config.yaml
num_hidden_layers: 9
num_key_value_heads: 8
tie_word_embeddings: true
final_lr_fraction: 0.0
Each number is 128 + 24 x the weight over its row's rms, rounded and kept within 0 to 255. Layers, rows and columns count from 0. Numbers have three digits each. The size before them is the row's rms in percent of the matrix's.

# k: layer 6 attention key, 512x512, rms 0.0754, rows 507-511, columns 448-479
# q: layer 6 attention query, 512x512, rms 0.0752, rows 508-511, columns 448-479
# v: layer 6 attention value, 512x512, rms 0.1, rows 448-511, columns 448-479
# o: layer 6 attention output (transposed), 512x512, rms 0.0867, rows 448-511, columns 448-479
# up: layer 6 MLP up, 2048x512, rms 0.0896, rows 0-15, columns 448-479
# down: layer 6 MLP down (transposed), 2048x512, rms 0.0983, rows 0-14, columns 448-479
k507 098:123160135160173161173142085124082101099129119110146144130109125135108146154074138127129097145123
q508 104:128108115178152108126157109059151081122120123134142152129100114125141113107122135140143094084131
k508 095:117157124149112105127136128128115140111136085135095138129137162165132091134111145124133169134120
q509 107:174171103151129153129165183106128122096115142159116152107133106111121161100149115112165118160138
k509 097:091117112144145167123177139102132102160165114133121129124118126151097137122110095136096107093123
q510 101:122139135189117117150085166134139132126133100110090093150161080156155178107081114111140115139109
k510 097:068099107132139122073143144097124142135153152152133144156087101137116118119105137138119119139108
q511 102:140102153068184144092093188131143168152130135108121135102095132157118140154145126109097096155150
k511 104:129162130084142167140133187129152178121111140167128125121127096161160176094111125137119119133195
v448 099:140113129123132124099075123164110135134128139139132117164195135119132105126113102119149135116117
o448 101:149086147089137168145127126125198156115160110129155116112151114099138105103134151108105179122109
v449 109:083130144123120125116162139177127125103151130150173121121140110101114127155125123145158108093128
o449 108:151147127124128149107152122125165117165129140147110124094121163113100140127159162145064151125152
v450 109:120159154118149147134151146188109150118094130138117097115113090137158142117156100136148090144141
o450 109:155123128099088133102114120116138114145124120128131097099126141096108146167094130151126143126119
v451 103:172121128132110115083140172141083133092127135115114128138143109113116091136081140150161119143067
o451 104:125134107167078162124162117174155121163123131081095138101145147114128128120106135139103125142162
v452 109:077122173111170097131102151127142202124131190136098110122152164103156161111173115133156120107146
o452 105:141098129095148148104158126138119141126105132104158134117157137082139085072102150116115151102126
v453 103:129112127176125159139119102092157105134104127107148093175128161113095129102131183127155122149123
o453 101:133120153159144105152199171126102147126142105098116076074110130149125140166102113135134120127134
v454 103:178111114148147144119105134115143151061123142116127164109158180119106162154131105115132127119120
o454 103:123100134096102136160128144180130159085116127128125132109126100104143145166125111137137106091141
v455 102:122124131157139146135137122137134097149079157126122111132154111127146161136168154104128138117108
o455 102:101143141124104161119154147127148151118120114134147135156132144109135148099144092137121165104133
v456 108:130128148166100145140161152119139091127147108094128136082110075129130132175127137147136114099179
o456 110:128100129099104142129104103125139148108079126127152091128130110131115165166114118101132149165103
v457 107:150129164129118132126147049127142136120145090147136126097166122136118142147125134136104133121118
o457 105:158145082132101188118122163143129094101096144119138126152130140155150155103104078086132145128143
v458 105:132157140121138106124152165088108158173126205093112152115114114120140128088115140122186157112106
o458 102:114135138165128142122169120111151130146120146154114138147158075123131064100141165124122129117152
v459 106:158126138164125167113122133108142109140145168133145126170134136070145111147096134108125144087168
o459 103:136119157072138106124117108145125098132142147170090130137173135178151147113129152081143126144140
v460 099:144132159141127105105150090100125100143101137127126141140156063108184150117146101163119134113117
o460 102:119135159082101122155119114133116122126114149131117178147106143127100089147096122147140131154159
v461 100:094111117110082163164151106097158147130111117109096119117102141140107154071122125120131161153065
o461 102:145154128144144106112104148151130100136099176089098139116157111139143142157110183128113128156155
v462 104:121112165123137108187132115106131116154142082159115102156128139119166074145117109102101104157106
o462 106:160128120125154127112124120160086118140155100134124138100151116120146115112140134097124129130134
v463 111:119117162110163131140120146132143129099108120165103126139120137098160158148139125143133127132101
o463 109:117106129160102133127147126171095084120174118124103145126107111122119097098142085118093184127145
v464 106:101146119118151128129087121123083100107162171132120119097166094135105116141144126147101121156179
o464 109:136084134119130169130114096123119150146074125146139100140092109155134133107056158120130123073117
v465 109:166082107174094132158173102090142129134133109145107124155101105114121132133126128147125109146107
o465 107:105140129120135130132127167127135128172139147091128159162121130121124135131124111095108140158136
v466 107:111147136137128161114121159087120147112154116118124110141151115133116149129176136110162103130146
o466 105:128137128107112109122120105156149097123099156110133168103137083184138105088112137127146109141114
v467 110:095144099123093138136154113097166150101179150143151153146114128114124164098159127125128148150082
o467 109:104081165114181113106169145122117084156144133100094143164176134148116092124104147105113138140158
v468 113:146125096086118097124108117072103080131084116125134109145125164113121099101153130125152144120119
o468 111:137110084137100114141131148083151136144136141137166142098140097117168151130112136148102119132142
v469 104:150142127081123140156145109105124090135154127090107139105093154115141107114117117149100102147113
o469 104:130127112117116127139146121107160141128109151133170103123138114122100156128118125117142165098123
v470 103:188122124126132169083150123128154116123111141115130120119105135090163083145143116111110120095146
o470 104:134104117120107146177118103069093138119105097139179103161145130155134159149167127124105125081106
v471 104:074120139148128149113084154149092085136127133144164120140105102116163148140160094100150111114127
o471 107:175104110151140105147120144105131100113131112158124132095072129112153151123123133123084119146119
v472 113:096128140124135142124147106140131105103171067150131169151088135126166115111138137117127151197147
o472 110:185124133076149167137112143169094112162144169122115117134117126148091146100139133125135118096120
v473 101:142100116129151117116135154137117118168140127125141100141092149135133109117162137137120195139102
o473 099:143149123157114082137165126113158151064100119114086137100173129100101149089136128130113064122123
v474 108:154114101150125125183112103109142157113111103140157139140121111086112132135134119124146098113137
o474 105:129139115159125123108155145117108083128148114155107139109122133164169153119160151142113149155165
v475 108:117108111121111144091101130122112101124168110110122149148159186168153133153138107133134103130088
o475 107:158121117101138116114126140160124124108095112127178145090176101095116154085131127143154129096143
v476 107:124149137117137130124102137090132127109128138108163138080120116124127094130123091119120102107116
o476 103:131166140144098142152165160136116103130118128130150137138104142110160151134142163129143113099152
v477 103:149155107126160106162100134110159118148113134106161089113096132087146131157132164160109138153114
o477 104:160109148143098158110154133155135142125167122128134162157087117174141140100092083123133125146125
v478 103:103204139155174100081124158145128162094142147130147090120109135174151143101116122112117104145090
o478 109:156118123113142131142104141159132097104137075099181135122113107106119110127181126178111153097133
v479 095:155087159175127137102117117137158136140146123129156121147077100154137128108130121125105128121124
o479 100:117127154145145128140131140094086105145101159147126132131120116095135139116169160124141135156084
v480 106:083122123128136116124120123158133137119127161144086144114180137121124130132118153109129145136132
o480 104:130167134097126111123103175046130150127130141123167127135105154121101128115118102119124111131130
v481 105:120141130132137057132112136118109117156141112138079139144121099110184111148174111137108105133112
o481 105:062136129133180177151139123117185134087126099131141147122113156115153137055108097131108144143132
v482 109:140111111150117119107119114181136095155121138152137126075080140079134116113134092106077105141141
o482 103:108131158113139141140118153086142128143122110150149136117186135140181119179137145146113145147118
v483 102:101109162094088125145143137133116110162130129158132144161129137150160149111112123146108171152129
o483 102:122115158079129133131105079153131134162115142105117101140141149131102142152147147146123105143109
v484 102:163100129179117103103137137090124159112141150116131110105150103138140135069112092156139144132144
o484 101:098166051088133139126138116124120125150076099104110131131139134142167162141109150096094114134157
v485 105:145075111142121168166109130100098110175126172084158122105162097132160125134104159101117128146129
o485 102:158148150118131133157125103145169137107146144147140116138129126145125117117144119128159138094160
v486 111:064182127142101104129144122150156134132124129131086183151110140133112152103083150110128126134145
o486 109:135095107150173129120118166142148152129171125070141166156137136172175114123130138137181119102126
v487 109:143148106111132123143131084143108120124138119116134109109122201165136130130182149176145132118113
o487 106:087151144153120110126132128120142139124153163100137134153130146132126119089083136073158091139147
v488 104:159123127134107122140096126166125139100136148131111124135115120130132119129120107132112071150140
o488 104:090138151156147137107121119133133131120118087108112144119119166109145081121130132143070119109118
v489 109:140112166167135123172108129137123102151172150169136153126119198144133083109100164117138135121161
o489 106:121127112138133148151118149112133104110163062121087095120142124109180124056129130108100145167117
v490 117:150143147141120131124136152133120137170105145026112151172108107139122136149165136119129093138108
o490 115:134124138109138126151171116098118101104158131114122123116109141105124114095096099145163162148107
v491 106:153098131137121156168131105158145106154102098150160140109139133196141108099128138130126123115130
o491 104:159117140175130134116118117134158151141103124127134160135134108140098150104113126095125145118108
v492 106:142089081131126132107180120138149125110128112110121172089131144133125154140094102122125187162127
o492 105:143135118118110148139172124128106101154097078164102127120127151129148136142111139097136098082098
v493 108:106131106136128163159213154131121103108125082171117119173121153151117168096135106103131100111117
o493 109:118129103089118108112101107121154114120201113080105141129127112108117097139102134125120111116143
v494 099:095149113124159084127143136133149104100112123150111128090160067196100134093151164141106086096125
o494 096:159111127146113118081111130087102155148116139128150127144137120145150117144147106113142177137156
v495 105:161149137161116159147129078162114142139162156124123148127125138154133140131136110117137113096154
o495 105:158118140113122132142144185116142141193149091101087143123146116158114148096161142141131119118140
v496 107:146127104095150130123128116085121111136147127122165147113147186168131098118125095130114129121154
o496 104:166162102177092131123124104116149107112127095107099132165119144104142141155156154157118146134165
v497 097:114163130145125129148143130114160138124135147140160099135099131133126107134098123109126125116130
o497 097:131146123132184151113111170112156108170139107145151119131116132109138133111180114160091145171130
v498 110:138107114187086120161165129098106116138155099143164111110089092157145146123116184128105110151143
o498 105:118122127132148118144119142119127135162129155121112160115080121112135129140148119150109188093156
v499 106:160146123143115117122145159145128138116118139121147099138123153112147102136133146149130121170114
o499 103:087137174120186109138100157060094119111080142132140129166133109084077117158141147112138146071176
v500 102:153159162096086114150078124133111119143126122093104163117081093107126124153107169143125137099141
o500 102:136131104147119129122132141114134108151118119139106100156140118132110144158128098149170152102106
v501 099:140122145171114067146142110113141114113114145104148132169096090094146109129115100128109120143097
o501 100:130141135152139130098126121132144146172121098124106134072169122132057150107161127147108096109140
v502 110:114110160069152162106111122099136110163150124137105120166118163120148133142131125151087117112104
o502 107:153146096154134119135144166080097104103140142139100123107097128086119135134133142142097122097176
v503 097:092143143108131152174124129124144079140160090106128123103101124114170150141085094100100145110123
o503 099:123156148120132150072130146106145188092113150126096091100109112161127075124131118110158146191090
v504 109:105153115180132118154128088126099158149135084169112123153136138131138119115152137077145119171113
o504 107:117104120119164133109094106096182120117131147154168133088145084126122092120092140110106120094098
v505 097:120102123098120131091137126128092113181192117116131089163095127098148124186127092109164145125134
o505 102:126149109098125146160108143113117154120086144132129119156159128124139096111123115102112119129180
v506 107:111110136110095149148136128134122148171110158120150112099189119110103138173105129096160116165144
o506 105:139136135110133157098115136101117107141146122143130129139115109127129091117107120119092133135092
v507 118:101131137105149148176110127154135127101082145083154134123143120120139114127138129152132128105142
o507 114:152127110177109081115147094083131111149168123150131120110092131099176131141145095119121109123138
v508 108:134139148112143130105129124124121105088124142123134125115142090141095121115143141164112080163126
o508 107:146127164131182120098111136110107138128082146117140133105131145127113182140104132106090210104112
v509 112:113111133153112137139088145101158191154129110144089160090152140127097125104194143147164108127126
o509 110:070143138081136131132145158131141130150174125137147119090109148174141166120077126131136126103144
v510 102:171151136154159125137119120108169153160162127130142127133142125149130120108119117136159120122152
o510 103:121123139162111114169083131144105160060107135095089104185140134140099111097118120116088131100150
v511 106:152085097141085149117115140081168122119087164120152084140144128099142125110150131178127120135164
o511 106:119139094078179155087175104154111130124165164101116125158124138160141110170127141138119141126141
up0 096:161130161128130159151139097120147156166092124157168122104105151128113085154117129121107183109171
down0 101:160138127138131146136128135091166141119114093071095131149108091132184112137124117098095123142120
up1 091:107122103112140171107132121156169143107132153138133131168135131125143119124112128166110110131144
down1 092:141114125111147126128124124122133128118182146124181110114119111132148136064134166123138093157132
up2 094:133148150101134127156107114114129136134118119127099147140159130071074115113074124150081133144111
down2 097:122131146119139141145174152134136088117132078123150132072096121135101165125130097106085122166168
up3 089:115202134126134092110111121117153136126155146121116122137120161102140129158140130109113093100130
down3 089:155109156121159104133091115142136118133122113144126088083123120134131131082113088139158139148117
up4 095:165109123160070113148112126161123148124092096115129133138149155118106110160116135087096092116147
down4 101:161101118113131098122161137138140126122116116136168127110135114114084130126103145122184126164160
up5 102:119170085154104143110087162133100118151105105112109124093104160156140140151132118122150130139091
down5 105:088155111086139130064129168128119150121086094138156155110135127117133120096121136120127121126138
up6 098:147092157137124123137179107075111138150123148130130113122164092112108157137123099108139090149157
down6 098:121150122128156158117128172101099158159122106154134141125131111129065141141139113112137146108131
up7 099:117108127127087123148139136108133122080177137141163144083162182118126148099127143107117116113184
down7 098:109106195153110166144099175132120116064126100139123144105146120101109143114091116122120103142128
up8 092:121115162132156147131103123099140144123121154141094148129113137150070161114154133079142112103106
down8 094:050124088160136092111130103156132141131103050068117108150143149096136083142129126131098114176087
up9 089:122148158160108131155133139171125130129118130149076116118084116152131146127142126134130062114126
down9 091:097106161100103115116146145118097154151120109137145144142124098126150120122091131099145131137143
up10 099:153110103121135097063149080147110160106131132124106114106112138117095167114125128158109164085144
down10 098:106120143133132094127085150147092130134115119123147100107095097127149089157139108122147088150129
up11 091:156173125111113065125123106129147158144120152128105115141159093109118148146128119138132121153122
down11 098:144119106112145129078151148097129170126168129110129119088165095148090168113118134111114141094106
up12 088:092153117152133122098135149123133139142128147097129136137118141106132087132134119052070152166097
down12 091:134167157116105127105134123077126096093195152132142122120126121146145165134150145136103116139108
up13 109:109158121148108089132115118124149117151160136178114131121095166164101115113130107126111115135081
down13 098:123112097118057116148123148137117137152147092115105116134155144140119122174128114066141119075136
up14 105:158125091108098137123151134153106108116146149154122082121197150128157164093129125152129125141106
down14 108:128154080137104145116094157120064146085085129126138087136136124128115139131146152124094106154094
up15 090:178103149083141167130117142115102106155148108140133144150091152100124140107128128113106162122128